From a checkpoint of a small transformer trained on Wikipedia.
Training: 632M tokens, 6467 steps.
Each number is 500 + 50 x the weight over its row's rms, rounded and kept within 0 to 999. Layers, rows and columns count from 0. Numbers have three digits each. The size before them is the row's rms in percent of the matrix's.

# layer 6 attention query, 256x256, rms 0.0857, rows 152-255, columns 64-95
074:552447446578551546468559375498471419478546533408542478472567499585567543442451512433518588534517
090:420498539475462574491514546519568527639464526591471510566457391557537548511569459435445556454476
099:563579477491505672460540497391551525498492541545506585514553556507505572563538430452532464475466
090:525545462557501528459571471478499481494523554501577514454585525453528503456527548507528490614491
077:450536552510435499396575596503584539496450547551546653409518410463525483473460443501466478470398
094:432493447512478522402496432493467489445548502458528498528488593542505476523519461504472464453525
085:458580579530386503544531468478542521548534481527491558488478423503499456537547504477466473456369
081:457503497438543560469550554482437503555502485503384516514498531540421535459483547584537539551512
111:477478406593488531499431528560468474551502501531480490563445472629525392476460488436467485458491
109:426467452481451617600460576569454520482563552510550522449532473518459435484462410480500410539492
114:459393455487471555575457504507520505447518578461551588379549547469497535473541443493547523510472
105:433516491495484583612466592468510526458459649528503554445467497500426464488420427451562471510490
130:494562451473495484487478522546467536408504438508512438583428441597534439535501527488526579562544
097:509520472495485524446532478571531467514508440405539504512493430558497405538480456576431493488500
114:553530539466519437495545486505413504439498382520482465584457487454573521520574603582489500537568
118:511492641465470488428529493535478527572508469477473467581461486509467533486487622537385408506519
145:411465511500466510545451529429518449463472479511522515524478436562461444544496453467563544477471
132:480387517511393537518400573449454483456471502531555503548407474545484478516525498431559456533539
145:482609472566477557497478545504544501538504589487502513536433404577457413513467425464527499467447
117:483524497514481564464468539571547497521601523415554524489527441528396480592462434522492502493475
138:499554504570448503530440561489525454485481549442528496482436390509412448580396457485529524474446
089:412492574539450593480475495537497582522596538442547605460472497527500457579563471587436465449387
076:413450422474388514536540390467442407417448434516522442567513449486529467501455536442606535599512
123:564445512571546457524502524421541513514429455539427496478561533434501492466485555481483391577514
094:458500507505457451439445528513382545524549496461556509447534581442433505495458514584508510406465
096:531506490436507491480469550530485472461481573530483492531614474536459505487491487431530531522517
087:481525482408475513491455593471458540604486507588462468647430500437396412523522407577526524454585
098:536430651514505492485452476532530511470403542515399481384455530511482495492553492496466462492516
106:522487500513529500380553521384450489436517493482487564447469583528478418481492408508521506416526
089:550479516471504557483581386405620394442432424468515433458441504437426579480464598537497493480487
131:437613507436464525523527521540594522435452511430460542423551422530544564504434452504476488415468
094:525476588606473471511445561567448518504516482434442549425452490542537468523435533406483356505434
096:500605493470560513512512542466601532508450469588445429507491479480507577500617495426470549564538
096:625572542514526495470530516496538480403557492419491540482570390484491395504490426439552509621575
074:467658526534478424467490468516462462567477521470388546480459560610433537487532443493508478493492
098:555435482405535542529468513496491524504586487501514516514548608424523565544542423609464599465547
097:476532516567460556525550521438480469467371558482493605422421518418474552538519527510501441488503
096:556519478485538523549419472475573441477518458551484445450537550489523530473498428514544591499453
088:575427603422439564545511530492549525558456468514473500422442441510521373568537445471474527430465
089:432588492484538514430539476528576466496457492498484515432447615463492555552550541574499552596492
082:479531406472541515497500415509464427543570463498504471547557591510448519516545451504526565494522
087:484513525513447543466555525554482530578476541537466690509479426556529423455491447407475491550470
091:461547509543550479507424585531519542472560537582521517471489486433467513520514485526539445454517
097:476617448541568517510468468435538445453465505518485493640429615472465577527591534504484513555519
083:490538544521566523550575467487464427443425483432398456459462536407448515557462510557570521595561
063:503412533486461426425444480567480485444430540500475626486502565507541519428479544386408444508491
104:485520549530550556563590452478583480473336521554488515418484522484597453373546483458446508547413
099:482463515489557538505551531431460525425406486474540589373508555408476550448498472461482477518528
084:509463482436489443363494495596524453471543488472511493516451555541567494481505547532538467508535
093:437558461404494536389509468485538448467595523399520529581538458437436460487517556546525539471497
089:522448422469533519468583507422494451382459415554565408475568475529573497400519569487499540609517
085:635427457501516534511451484496525509458537512602577563393551425442513488498493530459480487446593
094:489490582489433564490490549491479551591520440512453548529508516503438356469440550389465518561545
089:435501467527568369433520546535505529466540517440574394498501545509486564519547453550518426519530
094:496466525528404382538558510506534492452390522440502569561452451429479437521598541512490469478471
086:485489466514377420466491520468488586360499501454485584504567457535496504592548520449503427546453
082:452433418557477503457416437516512492416500488442477532474595585530540515517515507504534488577469
073:499429442505543499549488511471502459427486481466487467443541552517428500527473509571577527455556
089:459474517438524471541537538550514498392594480512516475580499490477558515584561418523482469614582
097:508471513503558502519452494490484526521496529524413475480521495552527500436552445473489565454564
108:455580465508500443502485520545506521443534534349500575477481454525547658568498535458446535548503
093:505474604551577492544490506523616447500456465453451491538430528444421482542549597506506508525500
069:556457476523567409493463481461528537400457522557488472470549479473511529465464516585453480470450
107:498496535510550517537406495485527469521476446525424413537468587472379527506565487494541422515442
097:553430477549568472399525523457495436444467554562536556510464480475532455463456475449464529499502
075:613560507478532540503466541516603517511534478583469444487466487494465437523595511460480468518388
095:528534455560562463447520594483540459449500512451539498514462472550534576480523530498522542554418
092:453557448488463507564535561490496466472433496545528431498435455617530460552374502495511588470540
107:528503407544554504572465464414500485416512533530464578532536479434526555497545517531516547454489
092:541523552504515474523489475557520502579550460472486425460553458499472401445460549542527509455521
103:502474504496466544490485497484513504530505419513441523525537484563550528424511441457474588493480
089:504483630519411517513580576529554561522521547508515564494563422441489496487452435392444358458507
095:585531460493454596409570582420524487494547482542555506600514488500475474456533472547509526564551
088:513440509451393530446549496512600465493545520515493584432435477458528450561537581497534523487445
073:514550454558459621432477540459479478454641509387582505464476451622480490579589457529594463507537
085:515444522501465454542492472478572544537407521527431462504555406498494497410530507518438509443445
093:429435549567570437576466469466449457507443473498506430501409525491463509425519493486457471488478
087:451570483443584532604405548497503563536520479489499520530525493457466471563522361601548601473553
087:510586451548492512438425465461529527566493478539521480399461455513508438534494509522535571444484
098:432539451452570459572603450499469499475472535508474478504380495512543533556575521543466550463520
093:457597528436474525559423462497472530523407508619559577520444488476507478598492467505456457501480
097:469418504587489419555550562503478497483542473430447416471483407456493488465440539487457419532483
098:451477491455558387543539482520385551445539515448507482519557483545537526402465551550486562513422
086:476561482522526489502450501481552544553482489556509463551448512448521601460496424503416488536462
105:430521553486449416420519523525425473475432482482521475594390550498434563540457552597463451546560
074:518508564549514493493527521498565479408600364457462430512557457501523496553490467493600408632532
086:480525465549570411590495482527473427402403531490471474441408475424537573468415514510499441534509
084:482445465522500418578518528538460529449466506538470461460494561514482470409479572512461495502503
090:602438561572539472552472417477454506412439448479406431492504521487541435454482536511491460456475
095:557455461461505519512547442399468406467433493489459441535485528435502511485537555521563557532543
103:490475484485566501569537563568472497437467509573549436498464585474507497509550465441451484569549
084:473578481629513490467516507500462485514567417484514420487509554417521519510482410557498517613574
102:560487489545491510353470524471472531465530458466587444417504477462528539458439553453506407505463
092:556553540487348568442488536446573477537563481409560560480462546497464493510490512451487431421518
090:459438493581551444456382520472452524394488472468396528454513550516483483395434590524550476503486
093:480555491552476489481469511512569565539469525554433526632482489457540378499508455535453520494548
089:550504465482534514467545455499565502456516468549535469555584563503463471596437546494548454477504
083:522484493527469468451547450516442513528545569400512600564493462517460445545556464470519602532534
083:429545483460570494435476511437513574473531465503554462411539469533490487391426603524519601453512
082:586472522418553499444499488594545484489454511509557509515499465390512501502483601473449557487480
092:476433481528493593423437450465463468443452533523422471511507503473502491444518542502539540473623
090:501496401507560468463515520429428450453490444466497500473469556442454491580504589549503515515518
092:517566511518500396535455543567494482518441476543553469413506452467600454452480488478526572469481
095:411580543460486509477487525472492536501487444441425571488471487548461565465492468461461524415405
# layer 6 attention key, 256x256, rms 0.0848, rows 152-255, columns 64-95
110:490462490482537508527505409435491432443461545467409549452511551470496539433444462407526463516487
095:566488493548576426425513475443560446578463511486469373481501519452531495562480551436465551533574
091:460494422557538500520391505436571506507403430518527536443476428432497500518500420517546529473489
094:423522581547539517569447470539586527562505454511578530483516440551536437488568460442442553488487
092:473599514529530481593453548417543599649473486563529503515463476481456370533569413545475510540484
094:469579493412533542629494549395531486477521509555614521499467516510526465480460464539491591492528
087:516506543476498473505404503491506545659518439496562582533470575491504446532536484564480539534447
108:515503468520560526454574479485399482472466422467501508522468589462551520490535494481495447499540
080:481461570471438514501445534596553400480431503489595532511437509462468562472497551553549394487487
088:426579461435538451487522464478475501443497520467564583533468520477635553513499600460507517450526
093:493563471461536443555556444486463518489588452430457467497491526447561512525539579451446563479496
091:482533525499546480418559517473444494589467459462506571417511610449474669482558538463462505534523
126:533436518665499528420522485540535509610528585543483526528535550584433454499532475466454513528539
084:520340444507401561525441491647574461398450559546478444532481495477461485422403493528508557438510
095:534522507545483521494539429453561543567520500504450521492630577477590467453477509437395622387546
101:522499458382544528520546413488408473486481448469480548502556539530521545483510578484508516496602
102:517423513490402536526404519640442449408452486466537528425484481467413524503501570547533445499493
110:517469506498423556498467503550544471406462447481533536463500395573452448551537585511564441521507
073:520525452540434574462479432550431477457601460465450606508507510491481545507410520448448456546509
080:504512440519441481486482446520459413409597514441487492474559487539489540470411481404483465496498
076:482495433509383550472560452550394433430621538402484577479518458442445550460416464495461541578499
123:471539541511517544481511515481489470601533411457494583494539552531530444492503469490402495490480
118:452503399490475455583443469479537430406461444511505492485497439517446520445464505470588550452542
087:504454587433451455454476449430550455556527498491523470514472526477466476557484618517614491452571
106:483547430460530534440436530487613556585470566500533433451484551486530413540490451468465526466525
095:488455456461465460498529508389459462497503587503477529520537513477440497550570439463619488424552
099:538472453518451577445526420494555475482558475535472448592519565477499564562457590472455430567553
078:504501413565563511505493664419473546499491502525481440434483494572431523532473474497571530536425
105:532490391492432507493534482445422459476479514385575560537470473482453522480524446524493509521452
103:422462462469511500454360492534438458408478473480533494457430542423488635462447532553576461485497
074:576552427507578420594554527421535599550534519555444399548472544375529460514454402523519557493460
081:515504454584479510519483469467405475593498417535585452496443544491423513492450485446500536525488
089:555473595553507505466598500505500544488473559504484496579454484478563511543554535523533444566515
100:459519424493489451560551569482548499458482566490557353472462538523456539562500570569470555455510
105:545536460549531437484556514504708602532572446520558453520494423522549498551437483427493546499451
094:515412525421495513388444466452542483472525482468532480572535524641418469474481502535473464516509
091:478579523507564421525519486449520556550495497508493527496503466460473489463461493487500506577403
093:487472533477500462457565533547499472411591587435490522530519607489505521444484474512531584455532
103:557491551547432508498511606524452551538412511516509566533485465526568464459573495554420450598474
113:453602616507525583545438497502605548487566506577499503575460454514494461581533464471443530509517
104:525512522438483514426455493461618520499543603411492592517588452551434495506450500552478428493424
101:518542510533493516512573536536494543611488439542489533538489534522456430538614408439417507572520
097:560523508517447491439497431450494497520572518459468410514505465588512458435481539517616685357620
092:481519556485528522438532509531546527441452404551590525573534470510491529521577566570566521508496
108:488484448494433460499500489469404484368501514494504513506466470559445600443527559555542479480494
126:530558443494549441540489572508555527556543451495524417528495507546507426517503451446380559464517
089:473450570585588563575486514561516470502559523496498503485467505392509411587599481528487535555482
086:449547473484473478491522574416486544543466471555504535450480517562481444495547528480528478479484
092:458535470476509497511517538514431418421503399485536499433523375547466499452503477373525470545505
089:512530502367442475539545518449525528489520467512547524555504550513462532511491530588458541503447
080:494521515493487548616493533556488500322448477504455539472544453485595539565554541531426460493553
091:449442535534471460565564507578455516563517511488515498521496599574551469571483448528429375545356
094:548542528501524529479482549416510511583462476539514558515542587493484504533600451519442466445527
105:444470494577462525553560420600517539475465463577493481474489462577469520523445585496449384537533
083:526500537485565428502507469528501516516559419491527531531502519522466516432615571506556503534501
086:463495513468542534542509521521513527578463538470480456500544528505495447496497528551499595440565
094:471470602495498597561587516493497494450558449520468518579578468526371492487468434522564596459416
140:453480529474488512513505431460353420453504486462478579488487458504447541451558518547583521485503
091:484508523450510488446547538574505508386504507390557516535608360622462583492550559511491603500492
100:516474507525478515540546548561454489384466569444432538370451482483501545537506475468488440549432
099:468563578449594505506573587515470529451495587462513393459514553434512559517344483529442566493513
103:507468499500470514449504483463411496519545496544461473596434594456494599512479558570545478502601
120:531495446476485453536436510562507519475475499475550434519480442481584531481541552430448578464539
094:580491503551400489460415517528500520519522489583532448559511508514484573496557576482505568474539
092:459398447466530558573567567474341510517480484501490437550549575521511546509510533549525548511522
117:478536527482518578555414603559577553476467583522453500587452538530504489571529520572483557498576
084:404484602485498526521594593554508595449558506497482536531488484497542456588579490535464378553407
097:473517457479511458506515546463389530495406475540409571504518444468496524545539488558510513502476
099:412403481500451385437522434564406528412583486385487475429508436502610531471467547540563537433451
098:528506597556481568498544561462564512564526510515539508589478518410545471556452453467491440469447
099:560489566505439537523526515494497529491508550484457633574549562534439463518568419539436411531487
095:526561524639489457497471472436468473687478533516532467468477563428480454537534479546457443562532
092:409519539485518563547473561454465483470466463560528587493538475533416524508664549495499355472529
107:467482393421481451451452483472461473561453482512440527495456498550565482441447490557514511490593
137:413503416498447572545507454440417480476497494522473593461511489497455543420465531529607525452507
110:514493567541496458557439572524613575536469461565506461460538506469613476498477543485417440543507
078:531529538454424506536501582607504538419532511428543665418456463521495550514539580539438406538476
089:545502578417497478554574513504572519483507506523499465600520530456458530523466596538476544531457
089:528495536605513542449505413446493521541495525491507569514430530537450525371474556529516429587543
096:537413528513494450504557401519426496468449407602547534560449423527539496487442495587526538514491
092:464484466490527528487437575517542439572511432544529441437523475540581487565451453453488553565563
089:499554468452396474550433513531497551467469522462524606472487517550448489502472562532489441486522
101:539495503477474584488487399637499518479528454461487536472563455443564437514539507423513482501561
099:482509590487485544490440515553524442495471508505542400482491444485495513566500487441549529485466
090:498506504483511622459460566491553505502571527436512495480545459493460520528507478471473458555545
107:457473481532468499515517437500472463380453488513487581467489444584419564467535598584601462475540
108:416491420461470444522530476530420468368575492447472411502482437535509518468441539559587582459486
101:452543566547457519510526471557547572510462487494454565561449494523537372608543448536476446549470
095:553403422489409511489415482544409452448515482555481511514471507478549477490545474551533509484465
080:523475445465387457475469555608552524399535466469548624482531516532513478454498486480465469508484
100:456488518619504466413482503522480526492549536436517416539485462589499459515596555506487551542500
105:460513569497535578479556469494598563422492495469611520566486502527486562542490568500436518465486
098:420533500530500555622382561471486526472475546530487430402460495507528512474429426550571542450478
094:493550440524514590534532504413428432508428522576464551465473610425386552509464484431523378510556
100:471434454472463545613586622502527464451509518513462484455474524442478484549447487467577518493446
099:395534498495430520520427492540590482514553472526499423569447480505477496544607512537518499408536
092:415520418477494431622372457513630510512473475572542441524473435490542508547548518529488465456451
089:546424447468479467506513457482534544614507478522559461573529543547507438471453467474462545508465
097:503431540530494508499565484499406504573424458539483496548410542504544495526496475525526504531530
104:439476516532562547502510550482540550512538488555506403561528553536555464552573456466463462497500
094:489505482486538419520591499397457436473504393519485453519501509573540447476543480509525555481497
095:433450511474488513492565492433400502423517473399545466492556456530475563445530578500534546507491
094:540505541597488537480625356462470498504570515514492503461463436485493458479447446503471524561477
089:488483466500507505521477577479600588510475525536476454495538494447513509560458434528508469518446
# layer 6 attention value, 256x256, rms 0.0672, rows 128-229, columns 64-95
105:449584474513449543558533562516492464485561484615479585396403479470528494423496443564514517495559
102:534502468509485514474489484422478524505516443534488459360424483426541463532571477643528500522415
108:454476499453601482566458480450528488538459509484480454564482504471541487544392449468502540574519
094:507442495547482481503496421492532498461442469518448545457509497515500535538481407462485530626478
115:466574510512545467539508483506561486522514366468462414465550486415513429422447558580512437451543
101:415493522568547415570505515486566507566437408441495483404556534561539478456493475557540509513465
111:513457501459426538489504609511534492508403559451487536485407451496408531598510538449502439472468
095:440524476546545361525537470571504563507478434459427471496532508550456523601423472554497547498632
076:523380507537549525501449464510537542461375541471522554538528558392484562514446488432502495474370
093:453557513495428546561523528491489465534582532528502517433568453509510532481569520439497477467537
106:475531474549517442510510513545544508506488519471529493551516522544562503485477510513502578610559
101:580532436452507553496578437595372508532506469463524552490500498497509456536475532454502604467498
105:529514506552558428476500414556500546467575482551518475625502460504445494478459489436487496487435
103:538447486488574589473499433488565451460439561542508472588490556505496547365527475388517481542427
101:457547469428495506462581403615494484532517468423390480587436463544548569511491578444494509521528
102:453487501462468536528582393508484541499462505515496516665520506489574539518474483495469532514552
094:557508558535481527497524535535528499470546506506517476466469519567460476487540576494484486521467
091:480494487506506569464527502548481465416574432465529492425524491533475491455536519505456525570601
096:491465541559417484509491638424489511485588449523489477466518406536466516575507535562510480547420
099:524501483505445475523500512522488535493523508530517528411560485476443497497537509599473456472455
097:482450460538537447490533526528524537493508414512526504443525586428509564554504438518538544474511
104:523504533607522467433493561523543499510494562506557414516378441581466404571524551457534506499515
102:443543446509512513453551418553467497573505466510534458440441500529555483515516590562523540427508
099:555505484509441507450527450546438533513553542493439604344497418526501616511554518543474422542594
095:502497534438584530551552531641409442488412383624473438489482590478510413507465509546506484512533
099:535488433507590561479512448569515482507455580584563465591461515551456539431476622410469442539449
105:459567502517547552489512527521554492481498495486432558537445538502542490467495523520492435472538
109:516544528473437559455556473520462451492505488528470497498551496426507560424498571449502422503506
104:533459515478454622411515494431495481474474519514543522466438506435444423414513469457473445600500
101:514502434482478522469503474516450500478444550520538570485527519429475534589509513537495398549575
104:613433508542524556510470493488518536476482484438554532593469521411560526395419547378487530553478
102:483460522499486563537483415511452519490475510449561494531474437481532539541519571342464498367558
093:558610492570596537506554425486525550504513398520582538462486485518514445460510451514508542427479
108:415463480429465500535500439570447472530445432477528549534434508522514516529497445423534480598548
096:590516567491500491514442497483557508511576444479524411473536491533465615379517460403481534421580
102:573572459520546532507529560527509455499526561631486501641492539438586392491491493517552476583419
107:561583486480528461536538446593521514528551440426510467518541476564468565471387625562469563550530
130:425505530496488460494525410553459506512527570536479527508539529566444547579536518584474461507577
104:426415504374467462478528584476497513505446524400452566449537476651427536484524525528467548520568
096:622460579547533392557438576472543487474454562590478457456579555492549524545493435440522484446485
106:560560567497521379540546561425480498524548474503492430525509554528566494475494435519487510564607
110:517432550460486455462457391501518508442518439428475472489556502565499468449570451526471495438524
111:523509503517489417492477468493435536498532491497469488421550458421531496556480521635462435414505
096:563572520409478466502504433493473478506474424461474505521447417398463403553505386489486611553530
104:455475561450549560572489492531478457483493439531387470526494574453560478491557533434461403515547
098:528479547496520471489553477571507480450536410453510477467505468418539582405500495448478469544554
109:557515492545515471536507530520496528490479579551518438501575541552453579527474448514512485503470
089:531619496508517520437492463529552436479587492470458534495475520557481419420571581535548399487470
091:498471507443558477532490510560426471537466451525374429562427561541473503533515488475489531512555
094:464476512380447521450532492512477464528462555447521550597539524479432472501508471582521496602475
100:532470509546449462514499533514429541474555415487512511425460486551452457612456544471474525448496
117:471529462542484465500480507459526558525526514360556544452518453467473646479464431547524501546455
094:593512541525534498511544533516451522510458445541534365533451417543581508524471526435491568506463
094:360529478529550592523469410528466484504477587561520468490488523535518420521507551446481458394543
104:479469523540463558539451577436531566499508449461491490452447450503520562545463493420504498352536
111:503544474532456433493466530506432525540469477518440396503475457565447521537471517581538489407549
098:486545562529477545532470467474552436518444500466529563417515531556452544425489450511474473484647
103:424514383479504569496526462540498473531474539499475459542539497521498486426514476527447455518605
099:471551478585501551468480406464513532514522562669498583391498541504526534480499506492537506500442
082:428463491446496488520563475566469512461589499499449554512527539598447385438528521474468558499501
102:497549528545455545540480537422567475498551545530551653453552436489513468451526484534517459465457
116:443586445472428565511467471445540454558479429487528591502510454508510412480473571572510448458421
108:540467556484518594434517504530472444507528523494491568434444493550483591400568581397478443528508
098:494482436497542446470517415554492477460477475602569536523562626453505421426486518548487445522501
098:459535486440429627563520466493498507485517492544474662512561459414526650445500563448514479504504
095:484506473509382574527513447445476537483468528548578570474518481420591603491523495458483360454509
108:502528450457448460491480474501519479487486498428577496437568490481432316515467567555491547454487
104:423582397503599453523552447509457474559502436552494443554502521490498339525507476553481495596534
115:485547507441490599547508416615490494517496496523542576408529547449501461539401548440468399514442
098:587486568479484462476507551465462524487509501525471481608445484532538504591486402476533537443432
087:541534535434535480534468435488534467532438482462554602474514472549449328483416446554525566521452
100:507429493490490551515452573466436505505501585574525571581419462518543406525492454374525548472388
080:537526537500422476544402558478464452476548505567521478517545515573492476514486486481519513378478
108:511477544489462532487526538626418492513420520447474433523455479573464443482502519462485535573563
107:449474464455520478543459386551569508476411580511579550462472576476532606486553483415480579492563
093:499477491487599452443496520495519509482538380386458348528501552532446360461477508548481615511562
097:471484468536515522502525633471553493504515471524528546508471497514460570499501532425550517456433
099:520462463437440581456502480492480495464488526539522582538458522529626504374440543382496484487525
094:563505500540466506532499509475531471534492474596494546428487490574488491501545528527525551419432
100:431459550520479453481469553457499541496481615489423538401549481471545493496466405531509483616467
104:569553420489472568386590518511473547515570626497487485596484404577536448534503442579480462509514
086:584454555474467389534512583468593494473529505559499475638600540517563577458475420440519496520517
086:504508481456506545528499434519535490564457486504475442517476579583543548459565522523514489452493
109:470502500441455445490535507506479491496557473450461506491655417480511590542496396639491492607511
090:555483512527497497404439486459469478467494499590576514484515547388478415539513557571502456556441
116:540463480592549449478447463469553543563551494490496465468586628509425466424437516526511498488411
108:532476457527508461490491543504503510519486507583520435616532512453497555466450457556526391528540
098:462438552520513443445459546530505487545451447445485420469417515519476468587479484525463541559482
097:490540452510444487527492446544453523492497479474527525434469471430510594522585540592447488553535
101:507497512423535463518481534490513490483481528473474421445458479511442473500515658484470567443531
107:558502555612492478522474461486573451491578511576478446451500523554495504510527443467497504528514
092:449404561439458421565487474555468511488450445461519599506546533472423408468454389585496486546516
107:451538503519516529447551545546500528505511523452470422422513474545418502545474430499531460537530
105:511452581465489487471492512517461504420528542516426496516511468477536509423549533468523476499448
102:564576508471581398548478510524566485490434435521578464498389581523509439484527603559503407462563
097:496547491511412517505526590405565523442512518591499531491526468510515554440476467495555475546510
102:518461601475464573455553474523510448467451484456509573444490487454441542532585457445506451504473
102:535512527651528507495538532460480483516505503558462477456463583458511440580429546536509479476509
096:514506489504487499461470461548499557481478563493499455611509514610507491473471516470497580435516
112:551481541521517524551518535597529485477573528483507502475622534476516571439410499496494503606531
108:504578516591513446489506451424508475489481573529504455544547548526548522545457504521499473470531
101:588544479559407507496477499501519495447520508586564622422549550453512509500473469544538486459464
# layer 6 attention output (transposed), 256x256, rms 0.075, rows 128-228, columns 64-95
102:434469587532433514555489516549492462551451524575487523516441583524534490539498471455519421527490
098:551501539415506514494538518524508437541492512559482426611506452547431462600459541442573488468493
105:508487542471513439481434438467529476499541356395530383489377521475449385556503481496513544496460
096:501448515501495518396526471377522565555505550521510422481503406386440461480485489452505578551555
113:401505457482467475562472387557457468448497558510497521473557476465494387432463504476450513506434
091:469502487540494495487502488451529529509498548459494579474422429484532430501496419492575445516516
111:584485454495472512501576532501489462548403603538461456554523554427484474433475464505511624540519
097:427463522422599450539545450516483582553499513479445460459548532502599487489479453546533521411495
076:519488537504425486548579510479463469504596443525518498594458510516513524430577608465495474571493
094:475603504533489555501427519528489510486434574457545558452469545452473469541484400514499430472485
104:483462419518513401527461512377583580483564521528381442423487541511581524508530421591554522494491
089:436544432483524530535545621425520532518475526603459502534498486565487599478522467539481450486581
108:534457491513489513465487521430459532465541514537522466471535500404420612469482546509557485431513
103:563497453553472434540550496480496557444545498421520445470444516477470534568556618530599599485472
095:513521550518544489470468587316573544493437470551446494538519444521521470442521537515511490482500
097:482521459440454609490472463453547456504486507579525540411524546510467517465471407465509451496476
096:575544534524487522511606530584508472523518514511517524533469579458533561474557548514505502543464
069:471492346478583471529544443622450517467477462365520583505482581483533581528497564608434533507495
092:574545531519548527525572420586383461444546593450551548475501535462536442519447487487534506515471
093:545455506498554455506501513627435535486471521445515505558562451616493465484471473529430533508501
100:481576508496581528588542420552403477524457454457472473501486508500511504547533630502569512552484
101:540466459527540531538520473571517476564512517413438382453540593415579630509483361561617466552515
100:500503489468497541538487515481520456540372543524460475417501529472526457517473421521634428532527
093:436533533491563605553551559490500512567495537433535617475562569552544552518490378521365525490612
095:438583428502571467561504553580531440536464432500549479511435476395462515512527535482537432607497
094:496473556484456508531502576522601484533465474530457422571582532421443480468543509593465585532476
086:483520546450418551555520531494528530550442577436476444489436528454493437601510444564565522498483
108:463540407508556413510453613555509513471526532538466560509605492490607527501426489495512557442506
106:512572518527444520534570507530466473529544428390518524532458526407464432529588602570488502529446
078:527417404504539416459556433421447478471455444499471461568533531535457499481532495508436582512540
103:487383441459404486519441535487514515445555575535491503540507500462447561470520447538422495502464
096:508574421474433502564485428514426419496417481552502532488499473513526442495445492463372496447467
077:447466496471438516455481502529509433572417528481509407446486503476469469531580528511633467449555
100:386519511598468493561437484502488485510511514515491595581410548491527498581477439463544505524489
100:377455519519439493552408492597477564504549562489514576424510579533532541454428533503467569440418
096:489607601489566534486498471538498484503500470423471443492553589515517483589547528520656409563442
106:503407496475476493515486450475541530453518504531490489478599455462509508412440466504365586455524
117:528600579490625493462573458472512477550467392448546478501583478546534529465526459481470504564544
103:568491445448442531451483551539542503534484505447538639528633438467597465440458410529471537459516
094:455493479494494482490506471584387435501495485556471569515480513537407477473549638475557481523491
107:477520481395568479436480508432580472452479434525435528489497477528446495501624469500447445508515
106:513593605476539516427571478522516587455561465443570482520488418593452535528503485431386475554511
112:475545565466492489560547449457441471499476545568459471439540500538551378483518506435463565483476
096:419409354532537463371472447416517505531500532521470401503590506558484550510486486545349518485589
107:420588529486461515506478582494482531469546460410503544543434423528467469584486576499405505457499
092:442597328518515487475542436486445550443498530405421563481533505516461449516509572595503598454501
108:509452519457553528532562469500476538508508481549530535495532612452515577424586593451499569513477
086:530527559522457513501618555432512585432464541478458533478478591500548580498509560562606469452459
089:421511539460476536514459572536491506518551464466490624440505469555471528561476566503483516521480
084:553417445433533459409538490470481477455494431508498498599562572509516502459542483539515523534583
084:546437470538631450524493458535419489520503533469496488505432494570499578501494465538405440572526
111:597381447511472509400504534330559513523465540563525451494474492415466431382570536458543624406505
086:437571525519471597553436526501576541527549564537491515373503447503434528569412478473460481482483
096:444605554472399547610432515491440451498461436530516503428413556467481463548484449533580472544409
100:497507502549478423520486435561450525557520560612485487495430471527526419499403535522408531451464
111:484465595465531464608520483406486494503434455534454528432440527521548511485543440419480488467442
099:481520394457429430519526444514455422557494479463449533510525489474497394521549432510424591576523
099:426476511503493472556442504484608538551411496477509494427497556462524417506501365518520492532497
096:512488483507479507515502563451494470466536454558521526533524508533536570542512470505515437486556
076:526445515486482536455483507592491513430524525445513609522591549517580506473554497597581446493480
098:461507501477495535481461521640512480480427524500546511494499589485514479536488435509510356522538
107:496495495481506508451479555513476575509507587532492519486536499448550470513414432543525426471493
108:525518503517476522550459579545527457446434477478430579527462576480511478484467487568516619524486
088:545485375467587426492499467518509502459524490347461451490565539513466566541532462591560493547471
096:522502518536488447460465586473472530497458573534553468546438514467473428490469505505498457393502
087:519620554546480500526473533487451521498491580577555532538457456487408478503519543447454491454463
101:459393447567495418546525428599464488489425512524497419516546498507550479448432477547502592502530
097:437529542499584436494443453462572507491471534468491399445541503490538458603483425509539433444479
120:527546463493514407522533544552475490546525514532551505527596547480539426485464501481395554530524
090:493506498480518551467478538461454470499599545545478539479513480552456567565475533457464493494518
084:471456481481489481445535473537492466542517437539488450551487469502522437525501441507506468574590
103:473513597492462513519402530492502488497605476582481494589480569534519540533547560540497336482502
068:506458463463525474521483435595456472478510515441457559566551562587541540564471584511423517510521
101:430574446504514571490521423511536477500456451547487571459526507511500451497452482545431464520573
102:475542511560463490574464485498445397517538410418590572518535499482480468506524604506539493466460
075:444429525486439497493488472498584570454491509399518551439481432531444501501468427578484490462481
073:632427567499436488554469627526486587553475533474484489488472493356476533469490405514675540498470
095:464484459498400485531379563542487578447553550548452631539499476532481553549417499548446495428483
082:586543499440571534479483575549458487557481546478502528435570475410481563525465456494542374541543
100:504511460507529539394490531397497562525593474537538543505499383508511447499486542494463420438577
104:500513554482478621541516527505546471565389598513466524443553534460513458532535410485489470505501
082:562469499508589503482500524589486596432537581426455558476544528447552594493564579533612489508454
081:500521462501501499543531484489520506579479445643485442470453481459507470458444487430458529544496
100:513570487518574497448504433531546506427489567502521529479569459622524480529485470419386561432535
078:452526392513521459496549491529398369484525479534536463587562566495462511463522524551455467508483
114:540407566421473498511479630511514524502542502478529510486439565406501537369526563538565517493460
101:469489485521510491538514550473488535494474584581448585458496584474496466467547527466636567491376
077:539565539503481530517523537491562508548591458484468445496443376571474523578468466479406494538579
093:516470445513461536502571466444555504542445518489537427495524437516473483424482497407365650491530
101:526554551431584488565560512480479522487470380439492515470424472567454474460474564532462506478440
111:502547486494537568522467492555465413484542550380535500513517579412514597549553516538429498532608
090:481439457487497448477528438523437523445554447533481517579515468513585484477525488476474540553597
101:530516440534551523510561498502507512569428469387545465474414506440515461486446423559591620483478
096:473563462500567464493525524438479569482569453521525559602499449540491534545505592430448521445504
104:495458497463462428550485456496515545460503510498464499484547440418488536469488542525530527488472
082:578448477525510490399469528561524562416488541491509542459534445459531498501496535563606487436457
102:518546361527489524524586423584446434525472522451538453595557474467485521581550546531489641527579
102:479537514456521512547513476530562400558500533505491482536538520477509519467524542500553444498508
098:478429565496420467529388469595592499490481530530528454420596531541558489457423306478491464515457
112:501512521495504447516443514494557525407526451538537612566509465553449557398580589525341485449532
110:474488503510506486481402487352523501497476515538451440469511496448427481477483554543494509442566